Weights of a small transformer language model.
Size: 14 layers, 2.97M parameters.
Architecture: LayerNorm before each block, biases, tied embeddings.
Training: a variant of Muon for these matrices, 150M tokens, 9477 steps.
Each number is 128 + 24 x the weight over its row's rms, rounded and kept within 0 to 255. Layers, rows and columns count from 0. Numbers have three digits each. The size before them is the row's rms in percent of the matrix's.

# layer 9 MLP up, 384x128, rms 0.192, rows 69-118, columns 0-63
107:153139139114126105113147119099119097097142185100169146142126144129159163125141115166097126120125117165166127089129152136159122159119126126170120132105123112165124133112086116135135124116137128
105:161127122124107104114114095113110120109120124111135111086138159148163107154160120120113149133129121137135135108151095144131113113164152150201151132088165145095123141104100142167112070121137141
102:130120115123114118193127130166150150125118115117143134097138131153113112152151121112149083082095147176079145129129145153150163157137119095117128098105155110149131127162170116100166145114068132
116:070158117122097143133121147135104136129109156122153189131138072138119110128096136131130089174120150109129133107129125114150099119133118186157146093134165089124140121127106138126072138098175149
101:119152143126132174140134149130109128128173108115156149109138155124170130125123137135112187049095136108103151142174127128107139089114152160115134118141149132156116135164151123156113141110088141
109:114131160111081147186120070149166137113139135111135134117113170131114128120143136125133123108125173128068111120116128113147127075153088111158142138105175100117095095156123095109136143159142142
097:142151135148123138112112106116151149123124117135138129109167135131128130076111146147110139099141093140166135127166107161149122128139171156153119117099093137157148101151111133158170145151098090
096:139107128130070101126147134106090124129142106109175137122176141114076105112093121117135107121126121124134156141114132127112141112115116080142138134149156123109118110150119150155122132142133125
085:143189102168120130094116100108115153140081118130135128151110115161125132155127121145129114114131141131144106143125134144127137186068144133140153170138117106121144146149116161142109146116137172
091:157147140120110131097136122102126118107114141135117122161151171070150077120126157139109153130148141111135108134131141126090159125090112129139130150108103125105158125135137127175137106184129132
099:092126147119102170160105119132136121138137116103095096166083155107112118109115093138126133151134092130114087160133151143095113092117111131100066135134161125125157130124079128129099164101119135
108:065147145109116168144146127119102110123138098120134080093137107116175126110121105086124126107151151108100136174142134175141097139100171107141098068133108137130116125168153161144111150167100151
092:143121120106160146101111118156118138163144076079076129134141146104132122158092131104106178140107136096118137128109161109120131143111126140145077163103115106142158129149113159140077150163105111
105:151109117105134185124189117138138154086142163085164134109154095148103125093122115122132131168133125146086118157114133137117129112096160119137114145105132137126085115134116100132170109099150097
094:115090175124098115147124141115168097123106154143135095150119111141120098113133123180160091159132146146095098158150112107122140118138133161167144101103146147104113167108142099153133172112130096
095:117134157109076083100062115186099129128140111120138146150123202147097121099113133161118132114107126157121138140113102133095079095138173121103127145136152159134108128120110136129119114144145128
105:162122152124082139125138137140134113080081152117144161117084108174149102132112146116125139123138147135101154091138107076134129112120169102148118127121114143137114150114128112122135102122114160
095:166172089124142122159119142121151135144123151140117166158112094098177099132117137091127135090102097098120106134116095135133093144116141163100166135135096119111113106139115123121158105137154142
103:132157170115089090141148148136103080117092119125130151127111115157148135123127146145102113166147153120157129111108110110121142115085151151126101148125139092122101107122123087130124144108144104
097:132084187101123099137136150086134101130103147122113139104175059110117083148086144094137103078141152161174135168159119107143117147141140105088151110106149146113133139135125112173098106147141176
093:152116139138169092140134101105104119110124164104186137132116127126134121110099098113109117119107120130149115127157111095129167123148113135119162140125112140081151136147115135152168143173136125
105:174132081094139142138114141114139127140142172102157130115112109126098134134162122162138147180091159113136121151146166137156109106101132113114108107162094128129086093147095135116130177125099115
101:129148167193106112130143102121125126143189058137106099118093123161122100146143112188127144119147140112160145101149137117143129132117120149141118133107138114126132141141120161125089155140123174
091:100143157120124162091137103194136154154115094130133196105127132152122122102109126119159163137128134112099137137114104173100095134098156137110085145156111119136177151137157111123117074125110115
078:138123135116150172128169100070096144129135149116128150129141130137110152099168154128141143108135146090105146119105117120132115129085154099137085101160091115180137109069120138125108115147134140
102:162150082129162105150109103117132167130136132133159146110119137118147141157111098131063119156164112128104136142110123118135134098157096140108146091090124132112083128166193127119112165088164123
106:129160163144145151128081130083120139140082189135124131140148102132137136105156136115145083180127099117153153135083092141147105113117140115128125120129156116134104127112107129102135113113132120
107:146126113136147139119103162126143141092145112144143123169134126139163094141139170103109126075097109077113138122124143092161118128155123106164120170123143172130161138181100134185101140147144104
108:126111151126084138128116116101135107102169121142127142145108149143102044099088153104136157125138158143093142162114117099147131136127114097147164148132134126122145133149147118149112146129140125
110:155121144119196124139067148145160196108148093119169089139122140126153108147123110110109084117108153108095144129116128095098162102105104112146129113145152165119144114161149108117096116109120125
106:117087125129161117112133089163128117168121115149171165087090117134081108119141143124140093204092146111106140117099130134122105122136111083192136145136166135082122132142144135146090125127128125
103:114132120119105164138138093153108125149151088131142137123129127096180075142112143126116092097135161110151110125105136145084121107117118139116067100117130141162130157163062129171128169118198108
089:125126108117145132124141142103139098138120166148092137154134152117107141104108131129066159166104123097143096087099127144166096157094133145100154124156119173158138123161123135115148084157104156
095:115118169114120157131108075133127158115091114140151094147079101114102139099144125138145119127162111117117097121138137128113136109062079096151144141138155122143125109109111187131138155139114135
094:162126141121114107136142108099114140133125118144141122096106197114111147149118139152110119114140120131139122120185097121130147109135113103132138122071130131143152097173136111139129132075147153
102:086091099124129118119148117181134144141116162121090153085108115172137130114122133115150126117157165132123150168131121148147133092122127123119143103113104124137114138068153157146145129118123154
094:094132089143087111116151128111118087166131123111059151130112118165156099122100145085130104165131145135137111168097125134093148143110149122107113128118138101163092090106190161134129125137127116
105:116107125070147171129170135139117131167198141107136129170092114083137115107117160152133142129114144085065102129136138136136115135123083117158149133131127157124122109147100125109102146149178115
101:093140157107102131131100109126147126082128123127098149117162126120123121123110140123110153103107081105100130118133128095104104139123160160180135151120117130173121135140171079130106119158117126
097:113114138114128089143133165136092144131132127117093134126110100151143129120093100122088100174144120128093140115154103129160112112107177160149098123139145110166145110128162136120116133135115124
110:123123146125134177146118130120139125113124112149136155130134136100124058158113143128098097161095131118160118157172143147133136149112102101141147100133203144119124110153109125137100116120164077
100:137131147118181104163115135145089142173137134108081118117083123130111113085122096121151136095123092150127136147120143157134088114119135141093115140115147103174111117119132149117102178152168114
107:193172140140088199139104138128107109127108107141138152137162142144103124136140140105142149120115092141114140100142100132127116111133183173140060090165142126087132139105150121148108177071139106
107:098144130128124109162134124117155169085140165124147144102140140121112142112142101176137076112185110096123110130133109180135157098136125138128135126084112153122113132128126143127123139167139168
100:137142113091143100107120112108146101143136142122091146100138120106136166109123097127140113133132100112103133116114188120147119146149169119072125171134116182071125149125105131146131132137132136
107:112124167123135164134138141142116109147116115164129163101113110153127093122125132122166114112083176148166081142167065095093145131100101135150082094154160126095094143138120148127139120102093154
107:123144132162139106142102064128087155098145130130140114132152168118085145074130090144154088139107129133134144146106129141119131101114157112137123149105104072076123138153120149107148118147125120
102:147132130145142119131140160122149147110148113131085107145124091093118128103161104136103136157162127117126120131123129175185125173136120142126105097133155151078090110139146148129124122091131132
103:136110127141119158113152087158147150112167166112105121118155095138089148122124105145110122144204135137129126105117093103131133070122147163122095096091115098130087110129143111143104156182131109
096:172153122066127102161119089144118110122150085089082100112100100128129153116119192121134147128141136161174126132130122139131146095160128158101170170100147154137118095105131113156160134095142115
# layer 9 MLP down (transposed), 384x128, rms 0.0679, rows 69-118, columns 0-63
115:105130143098168132190117151138145180135110077157173096103155111133144159102165090107155092157130106118121162133111092120121108118157122116117133132107138144136169139130127118143108122128116098
100:134103106142092103107111128147139125132136115132108156167094142145087134163203111150128107143148149163111069149118143126096114138113108132152134117096111158126116145139182146109146120121114132
101:083155102137113102143123143098093195090139131115114089143154148077096130125119085129120112153184161162110130104118116109148123118125143105138117116080155132135131146116127131133143102115129094
122:127093107115115134127092143119160105142128159121082154156081177178140108125097124102130131096128114096138115168152119177129154135075124114112120154104124149143093117136148130112128149130085148
097:121145110071087117117127110147130072131121125170137119166178108133106123155164098148102107103143115148132154114116120108065100142116112099142151155116147150092138128117090143163140143124146175
101:157133111160144132112108098108130132124137109137074136127101137133118146115166140148144156108083124125130177077101088133173170119064101102145141157130155176133103171117153128076117116140111115
092:126100113109146103151148130112107129150137149166166141138142093127196099181126121115166137128107134144100141145116100116129094159098141113108153113114117138125139140115112111115112100126089188
090:102100169130180130121146129104112128125133123131163151146089137144105134152118144143148124099120125110157082128118154127113122109129099072118124118120145124132100158147127190148125142137074128
091:128103115111130095182154139123086107139161135136126103123109161143107099110157151105108124112134123142123210089154112106119138108156134106125084087111135175144105127123133140132137139128116100
087:097101142105151154167135132144102097157101119141132152145097122170128089124142086157141122105128132139124146129137114121166110157135087123139147144140156170137168131113147077153095117122102120
099:177151124129094086090133177135145115108131132137136141119125105137131172131124157086119141124127135150118181141115126100129156131128094131153156103142143129109111113107156111135173084123125109
105:134155113113180129147125140132116084136130124126122131150111143137121117138149076150075181110121115104111113138128127134149128124135152130134103147136170149106114095137160118092080127112094129
097:120116124127107110131121155108156123144137137139158112073120122145143097116114131147114096129135150120163119133118108113114134106120144145120123102108126165107133142157140119144188097069150166
104:161154160135100101164153122142136118113136154177138126145126110126119102121145083111119152142077106168078116065128100119105162137109128163114080114181130151129106122121103139146148119125133150
104:174169131116184142140140126138106133115113119112077155136130091142105168126119112092137099131138094120131108144117160140140132133106135096088140134151098097103096145112135151147144099159144127
092:153120138114139132168147145110103169097177128123119106087154143104153140131109101097113118151120095131140108127131129130138174128125106131105142098102127085119172091147106124089094135102130117
102:151092144117092128095110134117114119143159149128131170110130134126134158095120123132135130114131102106135140121128093172124090088117159134183174096154153114101138099134119126130144145118098121
108:133205128156163157102130145122121161143135148141111137122116098111131123152109128100153156117141119142105128115104131134150076129116080139153136120082123119120102134155164119108136129128103167
099:102134111106106149146121132082144137106128117138092091121151136146163109147128113137185106145094078130136117134089172098111122111126102113116151181074088107109126144107162135144172132131110146
090:152136105096109149132134146141146162142131099126132094106105144177128143148096180155109130153108097142094111139098114091154087116139111130171152118072130120129110119106094165089124130144138083
091:173133151114118095131118160125119111141103113142131111143136113093149123152096139165110141107125114133073119102108118144106136169109139165146110107113095117135140101090183170125103172095127134
110:107144152117129127138160111174169104123131177127117083105173153131125102132171121149194138094128141148097141136107147114125155165120106126078136086171102134091120141125160100117158164116094129
099:133100142122178114090150099162103136103134150138120067118151147111140159157119090114150110112112080171122111103137139148147128123144131157106091094132168140137086174135123142098149115103177162
088:119138114122125142146114116152134116117132135143162071147132096101139172168115114129084120119117143124102150182119135139154111145118120139100171131119133183164126100102098148114150098079086136
084:136177129123115105133130144151140154096110118098174171127158101142098078135108114152141169130151109152120088139105159148110141097154142130104176132099126107085097131129101122125172122150156102
106:174140138132098104140122141093138126137119158140125123127111148105120098123119118149119107106155168138119093143101133177132161147147107149102129124110154128117131170136153170124121158090113130
098:117126117067185176078140135170132144136137157136114133157126155120114141147158098138109122120158144114131148121154159123092131117156156155101092089113107113132118122140108074145098121143112126
095:121144113125100138126125126141139127127099130115112142146181136159125124129118168158102116092121126111133088066134148103102173115161122143137079182132091115096154120126112102125139186146117138
104:105099120109127157159129156108141122165130114120102083140141134128152169133131140134099168120130127166134150188120142112130150154118135085111118121122105139149150147150122161125071131124099158
105:152126142099113145163122123156069130134158094133153119110080134120129157115124129124099127142144191113114108132134135141104138130117157118163106176151129131121107095150121140091149129116142149
101:137116067129171139126107137127086135074170082123104124158121163145156128129083147130126140134110153152143114152115140097150100099168171117145097139123146097108097127142134156100132156148111162
102:088110152175130113095097117105140131126150099132136113144159153112114136085169136108111146117153147113101134148095130114120103141107163131117123126108139131170121065116098147127140117120082113
087:139107127123127090157115124170148153112132144097108146126148119107117107124157142127119125093146105167126186150206125135137097126152178125128132110131175110116113116123138066137089132140145118
093:167121129093116110154138153115149145109128138053136156158161160107116141159155147146139101121122096144121111168129175127123095125152114103131103165126086150120113099155152148127129075115140093
082:168067117133118201129102143130153106094080157140143129147143159133157131129183114113113121138138148134125128104140131143131139102173125146109149119137110076131156112125120175127143121129100108
090:110128136139107148094103121117126133139095126135088142130119081129150141162116160168123128122140139111141100175093142125142151142131101168153151149109141102141114155125134120138147110114158146
091:120113133127156108123100172162127158110122101165159119144120166134138131177148125141069141098137141099131104150119135121165130099076104123104117142146130111102132120163113131161090106152112133
104:140148114149113129131132115106134168107143127121119091084151163166142149140120131136120147088189121120164152096181089145158177162095128122116148124113146126119123156148164156118153086104129114
105:175132108123122127138146156141143153100115163140120114137124108173132094106106152113098159148157087149088146105095110116172122143148155129116174153115141106064134090163156132147150142080161112
103:109133147109134098142126149145135136121148145156130125121112164110115122080139157102107183156155131152131087157088107122130129085126098186115134119138133130096103138129133143160120178115104144
120:141104163140106121147143116120160148141126171132135152170135131151163097100143129103062125135136073115133159105095125169146153116124124118128118158136149120126095089132137141128158131139143152
117:122119117150095127131138051124154119094143124108172130158165132147154151136126197086145124115150143148135113097109098094097170132136149091126141113106097137127130123175106126150176125124134125
101:133136155169135123104121148136126173121145134127130151138124135126112125097112184093107134120132157109152138094113146123115107148158134126141144112165164134118136052114133135149134143137135133
112:107124101160133153165119163091124086122110111155159139143075151164149145119137178152129158106099136138101105128123108094156118154107102126109140114125129166178140109123142108124078109132133134
094:108098146137141114149151169128111082158132133154145155166118080128124122119149143105096141123110130174113122166113087136169143124123121150180116090091128103137135130141102127135092127147128140
105:092138130163122090156096150121122102141084117085193122120143146114155124150101083093127143122106126154143097116132137139131130175196118167109145141112116099126136097159133141137157157122104129
100:141126113092112146127098177128129095131111088111125160182150084136161100171117140102127115125128140129132162141121141140155113167155126150124137152107133122115131144159118070114094120117114120
103:129146090150178102141158129105188123145122157092160151105112137137164140153122164129117098130124144129129120173085110141119136116149135128128134135098102118135135075120166112130126134131096121
093:178100175096143152104122151125138112118117128154140089114088147110094166108116144124139135124129118096091150095146125136189103122097132116159098107167166156160128150113098117102111117143109146
087:119131136133124156131102097120139084111155150182156142133139149109162126137154100099105140125150133144124098171093130117115093113089139066138104145198163139124088098148149152130127127108137123